Part of a small language model's weights.
Size: 9 layers, width 160, 2 heads of 64, vocabulary 1487, 2.89M parameters.
Architecture: no biases in attention or MLP, untied embeddings, normalized queries and keys.
Training: 156M tokens, 4746 steps.
Each number is 128 + 24 x the weight over the matrix's rms, rounded and kept within 0 to 255. Layers, rows and columns count from 0.

# layer 4 attention key, 128x160, rms 0.106, rows 88-97, columns 0-159
[[122 144 129 110 114 116 126  99 142 142 139 128 137 118 104 123 137 162 147 128 124 123  90 150 103 152 130 120  87 120 113  87 107 118  83 118 143  98  86 129  95 189 112 114 107 172 142 117 166 105 112 126 141 133 149 108  87  95 119 120 114 107 115 123 132 151 162 136 155  91 131 132 117 130 148  77 141  77 127 119 116 111 111 144 170 140 133 154 143 128 105 158 155  94 108 136 166 147 113 153 131 153 129 118 127 136 153 108 129 127 116 130 119 112 112 123 134 140 136 112  95 130 146 120 125 111 116 128 146 129  87 146 144 141 160 101 181  81 150 135 133 102  98 110 123 137 129 114 136 115 124 131 174 136 113  87  97 122 143 129]
 [160 127  95 140 129 118 138 168 105  87  90 111 160  94 149 146 154  89 151 132  95 159 117 112 160 132 140  82 163 111 176 160 132 132 143 142  96 117 162 144 107  75 128  89 145 118 120 123 140 125 117 108 109 109 107 154  91 136 152 114 153 114 146 114 164  72 130 120 146 162 162 110 148 120  59 172 121 199 119 120 133 138 142 149  78  60 163 115 106 102 132 148 138 151 136 179  75 117 107 134  95 151  77 111 103 114 116 122 137 147  97  98  92 143 110 120 119  84 117 111 179 100  84 138 183  90 118 147 115 113 137 148  83 113  84 174  60 175 130 166 151  83 126 103 133 125 106 129 139 163 132  91 109 120 137 108 136 155 123 102]
 [ 71 153 140 156  87 138 149  82 115 128 148 122 137 125 114 108 165 167 145 163 105 135 169 114 109 170 118 136  98 119  52  76  62 117 139 109 152 129 142 115 161 191  88 132 123 187 153 126 162 158 128 138 160 172 117 144 133 120 124 113 126 125 107 119  98 157 173 144  88  87 123 141 122 172 126  56 114  73 123 134 124 120  79 170 186 111 116 188 125 127 176 123  96  78  93  95 149 156 139 160 122 130 164  98 122 103 150  95  89  77 109 146 131 133 139 148 127 147 111  96  90 169 136 129 100 132  71  95 172 113  76 116 130 140 175 116 143  69  89 137 142 125 111 108 142 113 166 101 159  96 118 137 122 161 118 109  85 105 142 122]
 [140 132 135 144 153 122 107 127 163 101 142  86 149  96 115 135 143  64 135 148  77 127 139  92 150 101 173 113 134 122 147 151  87 181 171 155 119 126 149 124 112 125 109  95 143 145 121 122 130 159 151 161 132 114 133 133 119  85 101 138 147 101 149 122 156 112 100 117 161 117 161 148 116 153 120 120 143 196 138 128 133 132 108 143 104 104 159 150 152 115 133 139 156 131 105 133 104 127 151 153 135 143  97 123 105 105 105 108 122 126 133 104 114 114 109 134 104  93 132 147 136  92  91 126 138 149 115 127 141 106 125 108 122 107 138 183  81 151 105 126 138 123 193 119 140 131 157 143 137 154 170 130 148 133 123 103  79 119  95 114]
 [192 102 118  99 167  76 124 160 116  97  36 157 104 135 150 156  90 145 108 121 165 188  83 165 124  83 132  96 140 145 198 231 197 186 126 107 149 139 110 150  76  88 149 132 129  36  93  99 115 105 106 106  71  81 121 125 145 118 104 146 160 142 164 113 187  33 135 135 139 168  97  69 102  85 118 201 131 202 116 166 118 126 232  67  70  83 124  50 131 125 114 113 122 189 152 188 116  85  85 122  96 143 124 135 126 207 152 142 128 138  99 108 151 141 126 116 165  83 120 156 188  71 111 157 163  60 178 161  89 153 198 122 105  92  74 191 147 174 199 126 128 116 142 112 108 129  26 144  91 102 143 173 105 105 147 147 192 184 134 153]
 [158 114 126 106 187 136 156 171 143 114  94 123 122 120 127 140 106 101 101 109 169 154 124 146 125  84 173 136 138 136 170 169 169 157 156 135 141 161 108 173 130  78 125 125 152  80 120 125 120 127 146 121 120  95 126 150 125 124 144 134 115 132 144 136 140 113  88  71 150 156 129 137 117 105 107 209 119 174 114 134 132 132 135  93  74 131 159 103 132 128 122 110 123 176 128 153  91 128 102 132 117 141  64 133 127 163 137 157 132 154 135 118 128 124 139 110 111 133 136 159 176 111  95 115 151 127 171 164 104 143 170 138 124 156  99 145 126 156 165 110 172 129 176 137 144  96  96 160 106 134 138 125 117  78 145 169 142 168 135 151]
 [104 172 117 173  60 190 194 152 107 175 131 148 157 118 140 165 162 184 138 189 116 135 134 100 125 135 125 129  99 148  92 112  77 154 166  90 101 125 103 153 176 195 109 121 158 160 127 107 142 198 103 104 107 129 164 117 139 153 162 140 157 131  70 139  50 141 171 123 115  89 148 143 122 222 124  98 109 131  98  98 147 101  69 146 201 127 150 184 129 115 175 130  86  40  83  83 122 142 117 152  82 122 171 121 130 123 132 130 164  53 133 165 157 166 174 160 120 163  98 114  79 192 164 158 114 101 120 120 107  58  57 103 177 183 157  84 158  77 105  72  97 103 142 108 137  92 190 105 131 115  66 147 162 164 162 111 109  74 164 128]
 [107 159 118 139 122 112 131 124 111 123 116 132 128 126 109 114 161 153 117 145 101 160 127 128 116 134 138 123 109 120 110 122 138 120 134 124 123 125 144 125 118 156 118 121 109 156 138 110 157 121 139 142 118 134 149 133 113 123 127 125 133 133 106 121 115 139 119 135 141 101 124 139  96 145 131  72 138  96 121 131 129 143 122 136 166 127 150 144 148 111 131 133 134 121 123 126 155 132 128 150 115 137 131 144 134 164 158  92 140 110 118 127 116 104 122 134 134 116 120 114 114 138 138 116 133 126 112 115 152 141 118 104 125 133 140 144 148  82 120 134 145 141 121 101 119 139 115 123 144 100 134 145 122 131  93 103 103 129 128 129]
 [139 117  84  87 123  96 114 100 129 150 100  92 106 163 121 129 115  69 145 138 128 107 103 145 152  95 118 153 139 185 112 127 157 163 120 120 118 105 128 155 115 101 120 121 111  96 122 165  90 124 147 144 138 104 132 148  85 137 181 125  57 143 138 105 148  94 135 107 146 142 121 160 117 101 147 135 144 141 142 191 115 159 112 130  65 141 128 130 175 138 118 139 137 141 142 152  86 129  84 100 157  85  80 138 121 142 154 153 158 138 141 133 140 105  72  88 106  58 104  85 114 140 132 137 181 159 116 120 106 145 153 113 132 144 119 132 135 139 170 104 140 129 163 102 143 131 120 138 140 126 162 107 118  90 116 142 128 160 122 149]
 [109 174 118 149  98 128  84 147 129 156 112 138 106 104 118 142 118 108 134 134 149 138  93 118 128 123 166 111 134 121 115 167 127 115 164 114 150 121  97 111 167  83 111 124 111  90 122 127 168 126 101 127 162 161 128 121 139  80 123 134 128 125 152 169 138 136 115 121 148 127 126 106 155 127 104 132  99 141 102 132 141 101 142 118 138 123 151 118 100 124 133  96 131 144 105 172 171 146 167 160 142 147 128 131 136 122 115 145 131 113 147 167 121 116 115 163 151 154 146 173 109 140 170 125 119 155 159 133  87 166 153  87 107 127 119 144 116 161 147  90 141 139 145 135 119 123 138 119 158 152 121 144 120 105 101 168  99 135 109  76]]
# layer 4 attention query, 128x160, rms 0.108, rows 89-98, columns 0-159
[[177 133 158 160 142 117 149 111 146 148 108 109 120 118 105 125 114 165 142 153 127 144 110 164 108 114 123 117 118 139 118 100 141 137 105 144 134 139 101 106 125 154 138 136 109 132 112 129 138 108 134 119 111 142 107 158 110 142 124 161 108 135 142 148 133 124 118 105 146 125 117 116  97 120 126 127 133  99 122 119 135 174 146 118 138 156 148 114 142 105 111  95 157 162 163 160 149 125 132  99 146 115 136 135 135 178 179 114 128 111 154  93 149  98 159 116 143 147 146 157 117 129 135 117  95 124 139 151 120 151 151 127 148 111 114 102 154  83 134 147 113 162 129 153 135 133 104 118 134  97 119 153 140 137 118 133 124 122 147 126]
 [105  84 116 122  98 142 123 127  61 149 153 143 153 130 117 124 161 123 103 146 166 103 170 149 144 139 145 112 122  97 124 151 177 120 149 137 146 104 153 102 126 120 113 137 170 122 109 145 121 150 110 117 113 124  83 138 105 134 137 116 125 159 168 100 113 118 122 140 129 131 122 102 167 103  97 139 145  92 148 111 164 125 136  82  99 102  70  96 121 159 134 139 148  97 162 136 125 119 120 127 149 103 104 121 100 134 112 166 120 117  87 136 124 140 144 109 124 103 125 122 131 133  94  95 169  95 125  76  94 128  97 175 146 172  80 113 122 164  83 123 137 113 131 120 140 146 119 116 130 124 134 148 106 108 112 163 159 135 116  97]
 [112 120 174  84 125 101 172 117 118 161 116 121  89 156 148 138 105 166 127 148 165 130  69 154 133 102 156 141  97 147 108 110 161 122 149 153 104 159 163 143 113 155 152 134  90  83 126 142 129 114 126  98 148 135 114 155  91 134  79  92 129 134 122 152 138 196 110 131 150  93  63 124 158 118 129 160 125 121 127  97 134 174 132 126 116 143 174  94 143 191 160 146 167 114 154 154 136 150 131 108 142 139 173 133 152 142 156 109 146 132 133 105 102 108 136 150  88 156 174 147 151 144 192 127  96 111 115  72 142 140 132 103 132 110 113  92 172 143 107 142 106 159 177 223  62 149  99 185  98 102 142 198 145 112  98 145 147 151 134 123]
 [137 124 138 137 131 135 142 131 144 144 124 126 116 125  76 126 130 158  98 126 128 132 128 157 117 102 128 147 125  82 121 134 136 112  93 133 120 144 112 136 131 163 169 151 124 116 115 143 151 106 139 128 108 154 122 145 128 134 141 180 131 132 147 143 136 158 124 110 131  94 114 130 121 115 125 122 130 107 106 117 134 139 121 134 129 152 138 144 118  92 109 120 156 146 130 154 131 114 151 106 143 142 140 126 156 168 167  95 135 110 138  85 130 127 144 133 117 151 150 133 148 109 134 112 108 128 132 114 143 139 146 112 146 151 133  95 153  90 127 146 136 159 132 139 135 129 125 127 133 112 117 132 152 112 141 138 135 112 155 147]
 [158 138 121 139 129 151 104 103 166 148 107 153 149 120 155 153 123 130 151 170  75 114 150  94 154 144  89 120 129 152 137 120  96  97  97 110 135 146  61 157 135 144 125 122 128 158 127 116 112 113 132 127 112 118 116 107 123 172 178 148 141 134  98 124 118 117 123  70 138 107 178 110 136 147 138  96 163 101 112 131 111 135 136 131 144 162 121 148 104 117 147 129 127 128 130 139 150 132 103 125 117 102 116 152 120 120 137 108 141 154 189 164 136 144 170 153 145 137 115 101 111 131 115  80  97  95 109 183  90 124 124 135 129 136 124 104  96  75 168 134 134 133 151 150 114 118 124 114 144 143  93  58 134 177 172 133 117  90 165 112]
 [146 115 103 142 170 117 141 122  70 156 126 105 152  93  66 126 100  98 175 118 112 113 157 112 134 128 106 115 149 207 153 144 136 126 134 115 140 124 140 163 131  40 128 119 170 118 121 163 128 185 123  98 138  65  91  99 135 199 145 151 122 144 143 130  66  99 111 104 125 190 154 112 152 158  71 133 130 149 109 136 152 156 140  98 113 141 108 141 121 127 112 145 131 151 132 121 100 111 127  96 104 143 118 157 118 129 105 169 142 142 128 154 133 162 116 106 155 130 114 137  82  96 109 124 137  87 113 152 101 118  87  92 120 129  86 132  97 176 152 113 152 123 127 108 199  81 141 126 130 199 122  81  83 138 122 202 156 133 159 117]
 [231 113 130 166 199 109  98 173  94 255 118  88 173  54 183 135  86  73 141 191 105 158 185  26  97 141  43  44 122 248 198 134 161 183 227  33  24 153  81 153 151  15  72 164 248  53   2 202  98 255 142  17  47  29  61 136 157 249 107 113 102 216 255 113   0  41 102   3 143 160  80  36 171 238  24 107 180 228  68 124 184 206 110  64 117 106  63  74 165 141 104  22  60 198 209 245  74 130  92  97  64 160  63 201  77 176 169 167 100  93 151 125  99 187  87 136 169 152 120 109  60  51  79  54 160  63 223 110  26 162  84  41 134 132  66  48  32 173 101 119 197 184 208 110 208  94  52  30 200 168  43 202  87 153 148 255  88 185 210 114]
 [141 108 127  81 155 166 118 149 163 112 113 123 113 130 158 123 132 139 168 129 158 138 140 119 150 131 121 109 137  89 130 126 107 131 104 172 150 187 145  93 137 135 122 160 151 136 145 110 122 122 128  90 124 124  95 128 151 134 132 120 156 147 115 149 139 151 151 133 170 101 131 133 130 115 135  84 144 129 106 127 116 129 126 110 154 102 122 131 106 105 112 116 163 111 143 161 136 135 132 132 131 142 147 167  86 103 108 126 151 127 176 117 134 109 152 136 100 133 144 133 125 141 154 123 124 132 138 148 154 137 110 131 104 101 132  96 103 142 109 165  77 133 142 136 132 134 167 135 157 124 114 136 145 150 148 148 124 133 125 131]
 [124 137 127 112 103 111 158 148 176 122 151 121 125 107 127 117 130 121 133 167 156 125 124  96 127 129 188 106 112 144 142 138 135 104 125 100 123 120 125 208 103 126 122  91 148 139 104 146 150 126 125 132 101 115 131 112 114 127 127 123 128 123 104 106 135 103 129 107 185  97 126 138  85 159  94 122 136 160 106 160 160 100  95 143 158 129 183 163 122 126 108 163 153 151 129  95 144  89 109 178 131 139 140 154 160 151 185 119 127 138  85 134 163 128 138 175 123 115 116  79 140  71 119 100 114 106 119 134 117 100 118 131 124 130 147 123 135  93 149 154 149  86 157 144 137 114  92 138 172 120 142 107 132 135 137 101 110 108 144 140]
 [ 72 135 107 103 101 141 135 121 107 107 142 135 141 123 112 119 152  88 122 114 139 115 153 114 140 151 146 131 160 113 118 154 123  98 146 136 140 108 174 149 116 133 121  97 126 114 145 134 116 138 113 142 133 128 121  99 126 147 145 105 140 114 127 110 141 133 138 145 112 124 131 145 164 121 122 146 125 127 122 121 114  94 134 150 102 120 119 126 100 152 139 143 126 126  82  97 130 146 126 152 124 127 142 108 133 101  81 145 125 160 101 137 123 145 128 153 126 102 122 123 149 144 114 140 126 117  88 146 140 101 119 161  93 144 121 158 102 142 110 110 116  93 103 120 127 127 142 142 132 148 120  79 119 105 142 132 154 103 112 129]]